From a checkpoint of a small transformer trained on Wikipedia: no biases in attention or MLP, 2340 steps.
Each number is 128 + 32 x the weight over its row's rms, rounded and kept within 0 to 255. Layers, rows and columns count from 0. Numbers have three digits each. The size before them is the row's rms in percent of the matrix's.

# layer 4 attention key, 448x448, rms 0.121, rows 312-447, columns 384-447
115:064193118132172119107163145073152161096206064167158105178109165134124076094093120120121126112116161110149084092160097158150084132137106178153118139102122145117120135122212194124158156133187118
112:139169122164086067087171103092090110121135117112177091107115160166138162164136086121092101147105147154084136131145124114175105114112097249140123145107129132099076138092094177165101147141092134
114:149157115089112105166075132156091086098129124127093121117197078191139114081085112141099134149114115164152146160101175139088112048162091183160138146134134142173143094106139110120129161156129094
115:124126179110124192127115127164125118116079137118116100155181149176135166075171137158134155122183183096159147141140174089138148141093127242145122140145080178199119105132095082128129182131170116
117:131170114136101145090140152077112096143167165140169159181052085135083105130101129104169183114147167130173119160107109107109109146131124158107119046116167105089104143119045143169091088121171125
108:106138145180156127089134138161135085132133112210205151121160064088188144061131100113085152135182129137126118129197123183061150098139149079117121162116145126188140145149176136103130103114162180
108:147152135147130123150148089077105105144192129132091110139122108172088115110060110143144112108149086095146093151186064090139130106151130147167142079155106159129119093159150077108140111139106159
114:108182098180165173144099124103137127092166162166141069101145132216114100157191125136144113111166138159054140122038076093159145089107083077134132104090168171210144162115116102137153152095099069
074:152181155163154141117201127130137109189150138095097199090124134100151177120112122092129178093103110142118068114146180138146150103074110093184125116152168109106127036200140130073075177183107124
079:169171147135066113103097145138122148099120081132173123152150130120145066148080205155141180091131156117138141057213143159122140115088184187085144064082144154116157126075110068084078101121118163
083:110073114129191092131129102155103075099072095113057152149116098117120115149081114185121191134093197146086087108161124105115167103120145092104115129117131076140091096070144186168079089120072128
082:139130095191097141119136119137092129098151067132091150082097127121166125121109146104082161121091095110093100052111084168145111129154110131096133120083130107118152142184113085158126103114114069
077:110124174096139125170135127109133107103032073113093097138104084192181149076121111118184124143117115117163138109113070185055119130111116097103102152136143116136123131098129146154122143118084199
084:121125099120128143161176178166112155176105131200139082127160121115129084067112140130116141160142114133118112107142067093183158119125155142164147101135115137151074117110161130157142107174083105
093:085131064160104102094120128162090168140128143179139122113099085144102079126048131131117154090133110113103102097105085133054098145096074111076117132111117071091073128147158067157106094087089088
085:098075134117133204160137141127074124074142116144113117110159164084122088153077125152103118116137141076113115115158108104168166104147130099156102146131120150146133080182119159107167069126091129
094:098157094152177089158047104110078135157165092158182089165103089095108056138100138159150131148157141113061062075124094092070149182085141109067149161090118105102097167105181127161100092155178135
082:126143105129112125123159114120104149075214118118121110127121141100137159181117121133083091128117116103126141176194079159164127149125108131169132091102134164139067130101110115078123075082098121
091:094117113092167105163045165150156112158188155113084070110054141102149132134057148145096089128086157149118169153114139155134169095189147136157186133156162119096189139162149126140077158106131121
100:191050144120147163111119118101167188150094115123165140151116117101165169103180076150122121097135150142104157103149134123162151127176116150129137091146103136090166087185089129157136169086132140
097:097174148164112162223118125147104103112137129182159136135116140086116131114111076153068095129098130073132167094156107069136128082181109140136154137111181094107100106165116088076137080178135101
097:158137163098170137062134102091120127120097101119053152177127062124127208177231099134150145107094074101096133176184165136101091105132166178131185118121101154144065132189099175137099211134175096
098:143141188154129157065144118136124142117071122096147128068118119119138171190147146133123090100093108136139109169140177141168131098131085099135111121136155195141045049138104129140162181115106095
095:198096105184136118056129105144121064170130094122138131125162050181066186172181102162142117083137106087067150183104129118136171134124114176125142125141186107128078098123102160160194152130164130
105:130144202169095138084181113086154140098089132130136142058154139147135175172099151074133122174153101089188114152087111154166100114097095147101093120148058141196194083180124129153162154131122176
096:117118103164105049134159132136084131176101120107076179101064102141100141147097093098121132125125169119130067090127066118102114121110140100142105122085129123098130111136099108088152156141134179
102:110082159133134154147098113140126126197093116139168141136099122078116099123113158150105138119129121138126119158091117096127193122142167137120118128135070093153125130152115138137073123132155183
104:136135167137109064142103109128111158099165074167096124121137121116139179188125164175116131125098146118154159115157068133147134093119108114156133151076169105172095139103089174103114084091120095
108:131176167102131151077173122099108115120104145175115124165157074137147102148157157152142131149111056117117142139106138110135108160154106110124106066098163162075123069058094131167151112128061109
097:106065132133136062120123162143134187101121125091104151147114118111100152170139138109139185123113148136178102139181103086114158090134146136139155051122138131155176074106125121142116128161116131
092:145154128103151191109120136109105151126165093142098139176112110108176121163137035101126090126137097148194114119091138094070143158127079109124123113163099172145101130100165143112128164086144105
111:096120142134148127153133135140125212152161120129196152113120171111101067104143073088132192141118121176133094139108136066092125157144082129106151103055143079123146180089157113173101165166130135
108:146111156141141100122135112151133147171130085109065085142144112135088119134119105165125114129116150065149074148132161137122093167084119154097111178081061157179075123138175101115181160093140138
110:136147163148094103129125111077147131089145103097114148120115177138167171167148088086153124155143106091173142063146097098104115078110147142099107081124147168140118165076108152139175099171106198
106:170183155160131134107134159115169138090180150117115124111204185094132215204157143133146111113119141147091138115135158127116073098107122131144143098082140131148117161123084107103147136162071124
111:137189163089106131106152070094079136105060145147078107152108107125115084103164100100106160135149075160170126135073184145161156173120129144117128093179177125170130089121107184080210205066117104
103:063118125147067092052113123066103175121057138134093091188152149110180144157145129141145134109167124190160171149120136116151107062108121162147142131141172148123136159095106156143147129082072136
102:167155154088146161179102082050088150113076186118113089073113140085143135152111102132173129142181105210161136155100116166162092198064134092105184128131146120119136059178093161181162094203153117
103:147101121137171077108109124085170134081140144129166128128122117157141142136027108106119125121083149081110130148169149145084166128045185161087142148111116146124175147137133108187150115138141158
103:118152119097114076100134099157124136137105141035101125105132144170123102122110119186165179067137085138138191198167124151142078108120177112100139157087181127148129099116083169118139120100130107
111:119163164156134122159129111141167144145158160082088108084121112134179132106106056215120158121165129155081111144162089047181100146158124160115164126080170191100109134144156109142075127087075102
105:072054114138128077125121107151135212124163147118095103107137132169124061110127181182118178087092111106125105172109101166154151120137178117140163071084135170108119104124209148091105114104129152
104:144118090107194091149133141131123134152189165150165070083089078144096119077106102085105182110161135120134209164133121123098075162152085107165120120109099174085158137197131172176121125036075111
100:157125112134134153130195135118056128115106154180112116072108085116090083145098110099120138151150112129124124143135099187104155140074163077162162091170127110151157126135166106099169188129154095
101:108160139105107117124037151148193151157150202119163096118175140089115110129120125114099158130141142143082142086176062074127118116108136084197104100181119132140111108137152156126051122130139116
096:100105162056097085075200083140146113128174101199098160145137121187101083098141090138188150078137175161109120147106148094080159119127097119169159124154159083075106124137134149140100103141133093
100:135161094131183107139130093114154131143111153123180154143126103156085151057153085128098109096099145129144079143120097112161137153159103119137160129148148148172117193095108137129148141133131128
099:144102153112103124103122098084155182165070119181131161132058187193138107128100134177122141153086106100117133140133191135137100106088147178159123197045072128125161129193110114165166127114189127
113:104150109122155121178143096155122138122117088149152120141171145112067122120165144118126055070127158062163162133112125119217135126150085100168111111114130128129086121116105107153180129175107135
107:122126091139136101112174122159103195111130110169171183134131127127132117132072124163186196099076119134154172105096187076133038159120091114172098158150128118127135161148122122100138135157139130
103:107155104163123117089057132152093146158152203109185154096080106153138094114162175106118176098145172138178129149073117077077145155149100116195187089126084086119153118081087107160183133137109121
096:162145148096133135138091155138133099118142134148119155075096130102179155055127116162108073172138085125078131097077170181156130197170140140139141175157164097164095167132104184195171163098129130
103:134128148146159099154134193216148161163186116101094156117112093183141130128100105048138125168140123121156109131124112134062175107183184164106185118057073141131119104150115172172152152113145078
103:208139163119053120127149132113181093133129096089113122081186116119103109105145089129190133138142124086114121150101204131097130106127142105110139139109118114172157125110103191114125171176170160
106:162122121132095124108187100121088078112111117128118058124078173183105143099137159139181107136125095139114157131106156194181240097131145106127105098138182059145132092188099127178122089110116140
103:119143185156084114165141131142113127085126103151095111128099149117126108134106168176158094100156115143125126141141153184122134104083130082126118155086212118161136120156154139143180169161128081
102:122162164115126128114071133141144170156179117202156113133074178105114162155108142054127090167126133134121071131114093127136085092090086184096099122144122185141155124099113096109132113094133149
102:109114149096120117107161106204151107128082186163138102129148131116141114146093097142077113170145117131132074135145157099177104061123144101178110114154190148164166120181120151150152156106145092
099:176140139147117130134070107109124155118130115163136092127107146114169124132124083114158181093115136097073103178123144188085164112094121153061091146114070169147057142095169155109170105162147163
101:141198137182110108117113164086151188165144091063172159139102181160187127101168142041130124165098211119115186103181104139142091089136138141159162118137125128132104149172108106129121101117145171
107:128172117093129101092124145139132137102049118139152176090140069137158122119098157085146078108162142120138171102189100180115144099092156060104104154105136148178126101156169136104068162161216160
100:128136130123110141175098173172084144104099097121092114101136152167109123098087161185108114095158164119154152089137071158128135116129145165197077091123125105152159171110133134157124128140099146
101:183191162138102100099201090115124128124123147080048082134126136181156138142122119145112132088132155111133113141121172162143089116181105103158144143136136099102108177120161116160159113151144133
102:188143131195123122064125123075132161136086137151134144135107128173066154103171109143137131061094144175167099146104158150136138151148096090161090088181137173136141131239137102131166130130126119
098:087123146088136121082116179071117141125153096138146141085133057143128093153089110084141138151157154039124121095106118090131105130140100152167169132108144086114138082145126137152162155127138095
104:140178140105149125126128106157179124148139111167128111183055125093137112141136103128136117115191119156130087142047146128097091157140156157090159189117138142099185160125093135138130114143165135
105:086155138106153089177105151081162140070188097122222179155122134114161117120132119137121146168101148058150130138125134083114140135102126118178165159070043123078080089112138167155127107109116121
105:152117096203194087066155098089074120073155099131158071152167149164158155072116132146105118113123080138140094115142160144099099102155156129090125099125150094089092122101120126159124151169118118
102:159116138154112064109179139131164134120128150154192121101145095099089145124108154078099103135149135125130126137151085100144072146094134106131077138113174096106129086136119040088193080171107137
104:055111131120096107121120121117118173067082136144112127129125186180106105177168097084119181082176146132080113124121187085111126111133106051117138129096121126144148153106140107063134167146081124
106:107131139152071113201131136039139125085073149111136167135143184110113106153160177158133142113126138171125139156127143136130150119138140070099171101155137110122144145153143133074112152110124107
105:165168092144131100093130056139165131142153150128093113094144190075141095163037117159080128147144130108140154171143127129162147068074108136096121059090174126108096133075119124138132150183173140
080:131129081105098143104154117122135127092092122147118095152157177160098163180111129163087147078154165148117154124111092127097151141152105083147119103105131122193141144117151154144131113104179156
080:133192147104174096096150089150148151167139164103137167148121131103095083138149102073121103151151071114103150098140097114169191108108152092136127081180145159140137140110127158119132108068118146
082:134160119074056138095115101132154146206094086139168097139128133197155142058132146110091106103114142117168175106132122163157099154150089111123138121120127080175114137178162077173053085158108164
075:168133150157110087051102147084141156124130102072111104148170183132133122067132138143144150104142183134071137131150129166104137150157086193147125107130053124090082122171137086094034175124126172
079:074117144141120115147069105068137155116172111098093154156151146160116125113157107065156170176092114184066142093138133096126128085077118130099175141157130122075079109079122156104100191109185075
083:106163184111154158078130115129154144165127134181096112108159128176126122092160096119164148102080143151061166135154131147109099153091139120168130075157098096121135128113096141119136161135167149
088:139145076079168112111152094083090161108083108134153117082150090085134114127078156066140127125131186162140138098068105138107122181125110144129101132217190091126108113157118121134130101131115087
092:109150094152145144183170146102113130122135140119129112161089074107132177099155069150105044075136110123150119094143114158185146136089112125078077125156199153118083126175158161150099090174163101
087:149149152092163126090147150118136115099102072134154179144095103116161146138132118117183119138143091154097146119135075158185042153105068134150111135138160143128150104131134129134148122143162123
088:099162173143164162099168127124082153149089106107101157110106096118160142113079163137139119150111139114126132125158140167104090108101109153083120159115191081121109076193162106147115069178188080
093:149089156174095106069115119078124164121140106142166113130164142164174140166123143149124149129129150116143136126085155105094082097175184156181117139113101055148119116108121079123119182079126126
084:164144110104124080076158167121100101062138101138120065126158146056145154137151115171106160068151105147151126076098142149183032104115089089087079088132203155137144113147150100157180161087104096
086:114064111151121141067112148107075178159136124141098168148212111139109137146154128018115105088135092138107083109150078090172140097117148137153073083138117127115123116200127066121090151212170114
095:129108070138175146120094097079200092150083130097191131142167186156118130171133128157102188147148147123179089130130171145126116087137114135137118109084100078106092130096099104083149140118099121
096:122101133153137126160143088100172115131144188168095165128177171113239095178094119106095192148082151127145151115113131124126099101141133132129137113109109106114135152085065138117129146129091134
089:082146165060120122103165156166108105139127084095105112141110107144099160137240145115193093066146073124139140141143161155162113125087125117155122137174182180147149108102185117154116181129085086
100:158138121085117149133171152187083119184137089134069158120125089101124169111110120108114128132126060092131155118136118167118085135129125124111052160121156148105115127128149081076177171134170105
092:127056116110062091128221121161161096116077111097118133104141159135106130163126168100143144139095141103127100132128173098122119078134085095206134139093099134089134171132137137144132079176105116
090:137132187090136145201101141107138111142197170101189091092089165155140096138150111085090107143129115126148145146121093132087165126104110074138119137143097122122107146126164149187125102154118172
091:087134128096146134095151118160074132125112099140171123132097137098196107169049165200125104087128153137167081106133110174140128144097090100179130142094139125138081124135121140169112094158136123
085:165110129047133155116090106115146099122134160146171105132123087119203135159099129121155116092065110059149125101122120064128160080139131110193128095047094101101124118070137080119085128168140139
091:107100098142108117151127135124080101142070086112121153190096150138128113160165144169143162114163186131162131134097123186095175131119149114163060191099119108115143074093121119071164136139078160
091:181112149111104127192129129133116168127143086064166117111122118145121146081125004122127145141090146103128144089184172166090105106140123184141121077130098131123120164096192146088132152114146111
098:083170152148093102142141163218133078113194088147119111131090116081124112120113174108157101127115144184142076094057157149085148107136113103144146147151156145063075124098150097111094151156163111
116:091098102143130171125134068069164097104108168139144111117177154077160088143097161131129158158117141138194066118107091101151150113142130083140070149122169125123133100124083094133137125088086109
094:124142127150162134131102124172115154101146139150137112126127089093135128112121096108067100133177056196103214115098130104139162155121127127095091181153157116119141109168093121148145043145137147
107:128180165152101174134089153156142149096194111128120125057159098170111118129141096062098135157127142161089100108166141124098189158150071128094054120094115093190150135165146155070095135137141106
097:175110128076105146098064122116190104160067078084164107098105160133112125181164103156135149107159139086132163176189133064169091131106093144132172117128150128141071120138162174129130114077106123
104:183084152119138150122085110159133212177122127133132143118169118123092125150110082113190073128119110101104071119137141139111123126153111135162117118171122168066085143137111090107104098120154122
105:176083115129148129117180091128107154102145113074099133137129167050143117131081135128120084138117195132155126139132149157139053144121094171178176167054123159106106108140091120129213111084122129
100:171126105132133094100105142147136112176194035135089135077141075151115131151158133101147160098113135165128147119069119052113142111118123071108119134146118111206160137086112098086140143134192158
120:115172150175096094167092155081118142100168103100109150125115166130169068095150110122155118148108111175141193068108117082161123163148133107145163114070162145127167153105139163121171120144163126
110:079166176116116133121121114141165100159123126124104139135095163152072122147086150116157176134110078170111138150172112117161133133144085105147105161163113157162134071121133124164133178143116126
108:187167117090135096102091139177159130082107134127059135130179102179118094094177076165115131164196116071149112148120154117056100084153183098113089170138119162143124099152133220115113071103112133
106:076084134107134109111137158111088113147119115080120154118175135113171158166113169132197064167078159130146140085152108134121119135133147150094110100076154101118140145134107152108167129096115092
121:116125105112174159093153095136133085133078162185104103122162172112168122150186197131150100111160130136086111120114108091162128132118137143139189137148081131112169164102089114114115129141166119
115:125084154134104138142131098086124140066079104170170141136171127174085098143114121200139108082144095112148126104142127122119054175124172078148103074133154092108156147153100126159178116097132121
106:093172111140117130092122048158144180128146057157128113153128125134152187092130150127105118200121125073154128162185169108152121137113128125120086123127113156082174149142115179145081177163112091
112:155152141108160195121134206145106105111135212122150130145118106127157140071130172111124122083138136150143170053099160146070096167097142108134101075104174177144133148099153106143153140117085080
109:177143087174076165122080079071127129145165199152092148106106148189080137116075174159139141170149052123133146148125191168169152113118157162127183138097189135098159109111113077140179113179156160
106:090084107161082104168078149127153113165116158115095128108112156143124141104134171104189118134132135114142156148116124097104104127075127133121126131123194158090150101172143117128078114101151161
104:168082107125077140116199118148138161079084151107152127128091084107134111107160115139130135129140179103094170174127079186141105115165138101194141108135115182110123093182125119118111107098175159
097:188143141177115160075114077123110079131115145125141134114103150122156106135160227164091147121109154062180090123116144131183158167152117127074111124119144054087103094176084156080141144155094096
112:087078105206105149112125066127141110021096144109139142127167136122127109142123187116077084114115161084131122096086098163140126117065116175134139145178140123105120178077123168138125125096124079
108:144162161132122103107098119145117180168105129129132106158105092122136145114183057115110079114111146102095064132133088112134088134061138114166147109140101110125127138146149157182124134056186089
106:123078122173126114154144186158122129107168145150171122131157174092094140109164172134136084131099142117149114126125139125110188187187077145127151186162121134116134104147161093129131070152114129
109:161177155156166135075177101120109114175128120090091130114110113153083152130104098120155168147136147139116173129183136116138126114141136056095138156150133105133178153159148135105120113128147121
103:077090143162121079179111115129092157162143032191111147145159095119101135113165109165129097091071120102117061139089141117082135053137185125120150123160185089120136180213167091106101123086120180
100:113152157138127074192167134151090097142105170129109124132130149100141130136132137113169157080133146101143159124176127115122220128120141134117022159128161169151123109194137066133134147159117070
102:165049162248132166133141106152049098074146111170141137162148146132118121141120137080132154139116134140148073112097102155165110153162115144136154176114126169147136119133102162147146106137134164
099:062099119107165085118153201140097129093119067146205091096109152171113090081072185130168105152084104149156141180123159155106115154117089177170085156114139176120147168049121098141095085142124080
115:198104058116119137154121158137134162105120063091091158156094135206086091074063080106103196089106109089148125130175097117142126066134131105187078088135088150120123085050142126170159077166090111
112:089120119116138112065083093128045059122160161097113094150058144112084143164153086046142130151113078150105122136129111140154060172079150114112060140118138094133119090124112126127152145023099177
103:174110083147139145120133103166089220124077128179182098103154045148163169126144082125141146192126132098159124126150136167095081119206130127105165145133137114141104101087181113163141124176117141
115:047120158108155088121143141140196130126123117148134094147153092140049119191131142123112125094030150110173136128086140143124138068090122140130106182052100115178102118107153098139153100149112106
107:110191169087100166111096145076107088176139119121114123136140118148198118091150123157151122056144143186140130156152123079180183178162199099124121177159139040133142141121115110139120108123064151
119:031092112061156104240124129163091081090106145112138175156119078122124159196082164091143109126123152143168155067116117151110136106040109152159079144091117143182126166112150118127137139095141111
111:114189121113141127084125120163166147181144112144156128128103165112168119153113074139153121191127167084124077164120112100153133110107164144125160128110045157103134085104164108094077099078137115
106:229114119148114164119151102147117094109097148143090125111146079147096099104145090161147213111149065111149157126133095152118182107118138162110134139120145087132155102157137090131124154169135129
100:123173139129135177145093133181163167177102164111131152151164156066150138119131134118095063147160143116200148139122187126084154086096110115118089110110158096144115117103100131144129061021084130
117:116129160173135065156154134075138197167159113143081122161140124123062135136124100147128091110128116140096122149105124183136154129047125142157149117152150082121167150120156105154197122180140104
110:123096105186159158092134114105152160142139116117117134159169118091095172134136099150169159109152161145141101052139166098122203132117129122166172123052150134097157139137157130088165090073123132
114:133083130171091082172125121107136150116063152121129105139070141188165104131114113163144111100108096149091144108139046204161150116126123140149202182097140157139168119119125141186149178177153152
104:178161136162157142133129163117133123139179180128136132124161156131070152171127088127153152086162115142140191129129072121061123169116115149113151143186105069144138121074159077096173126146138134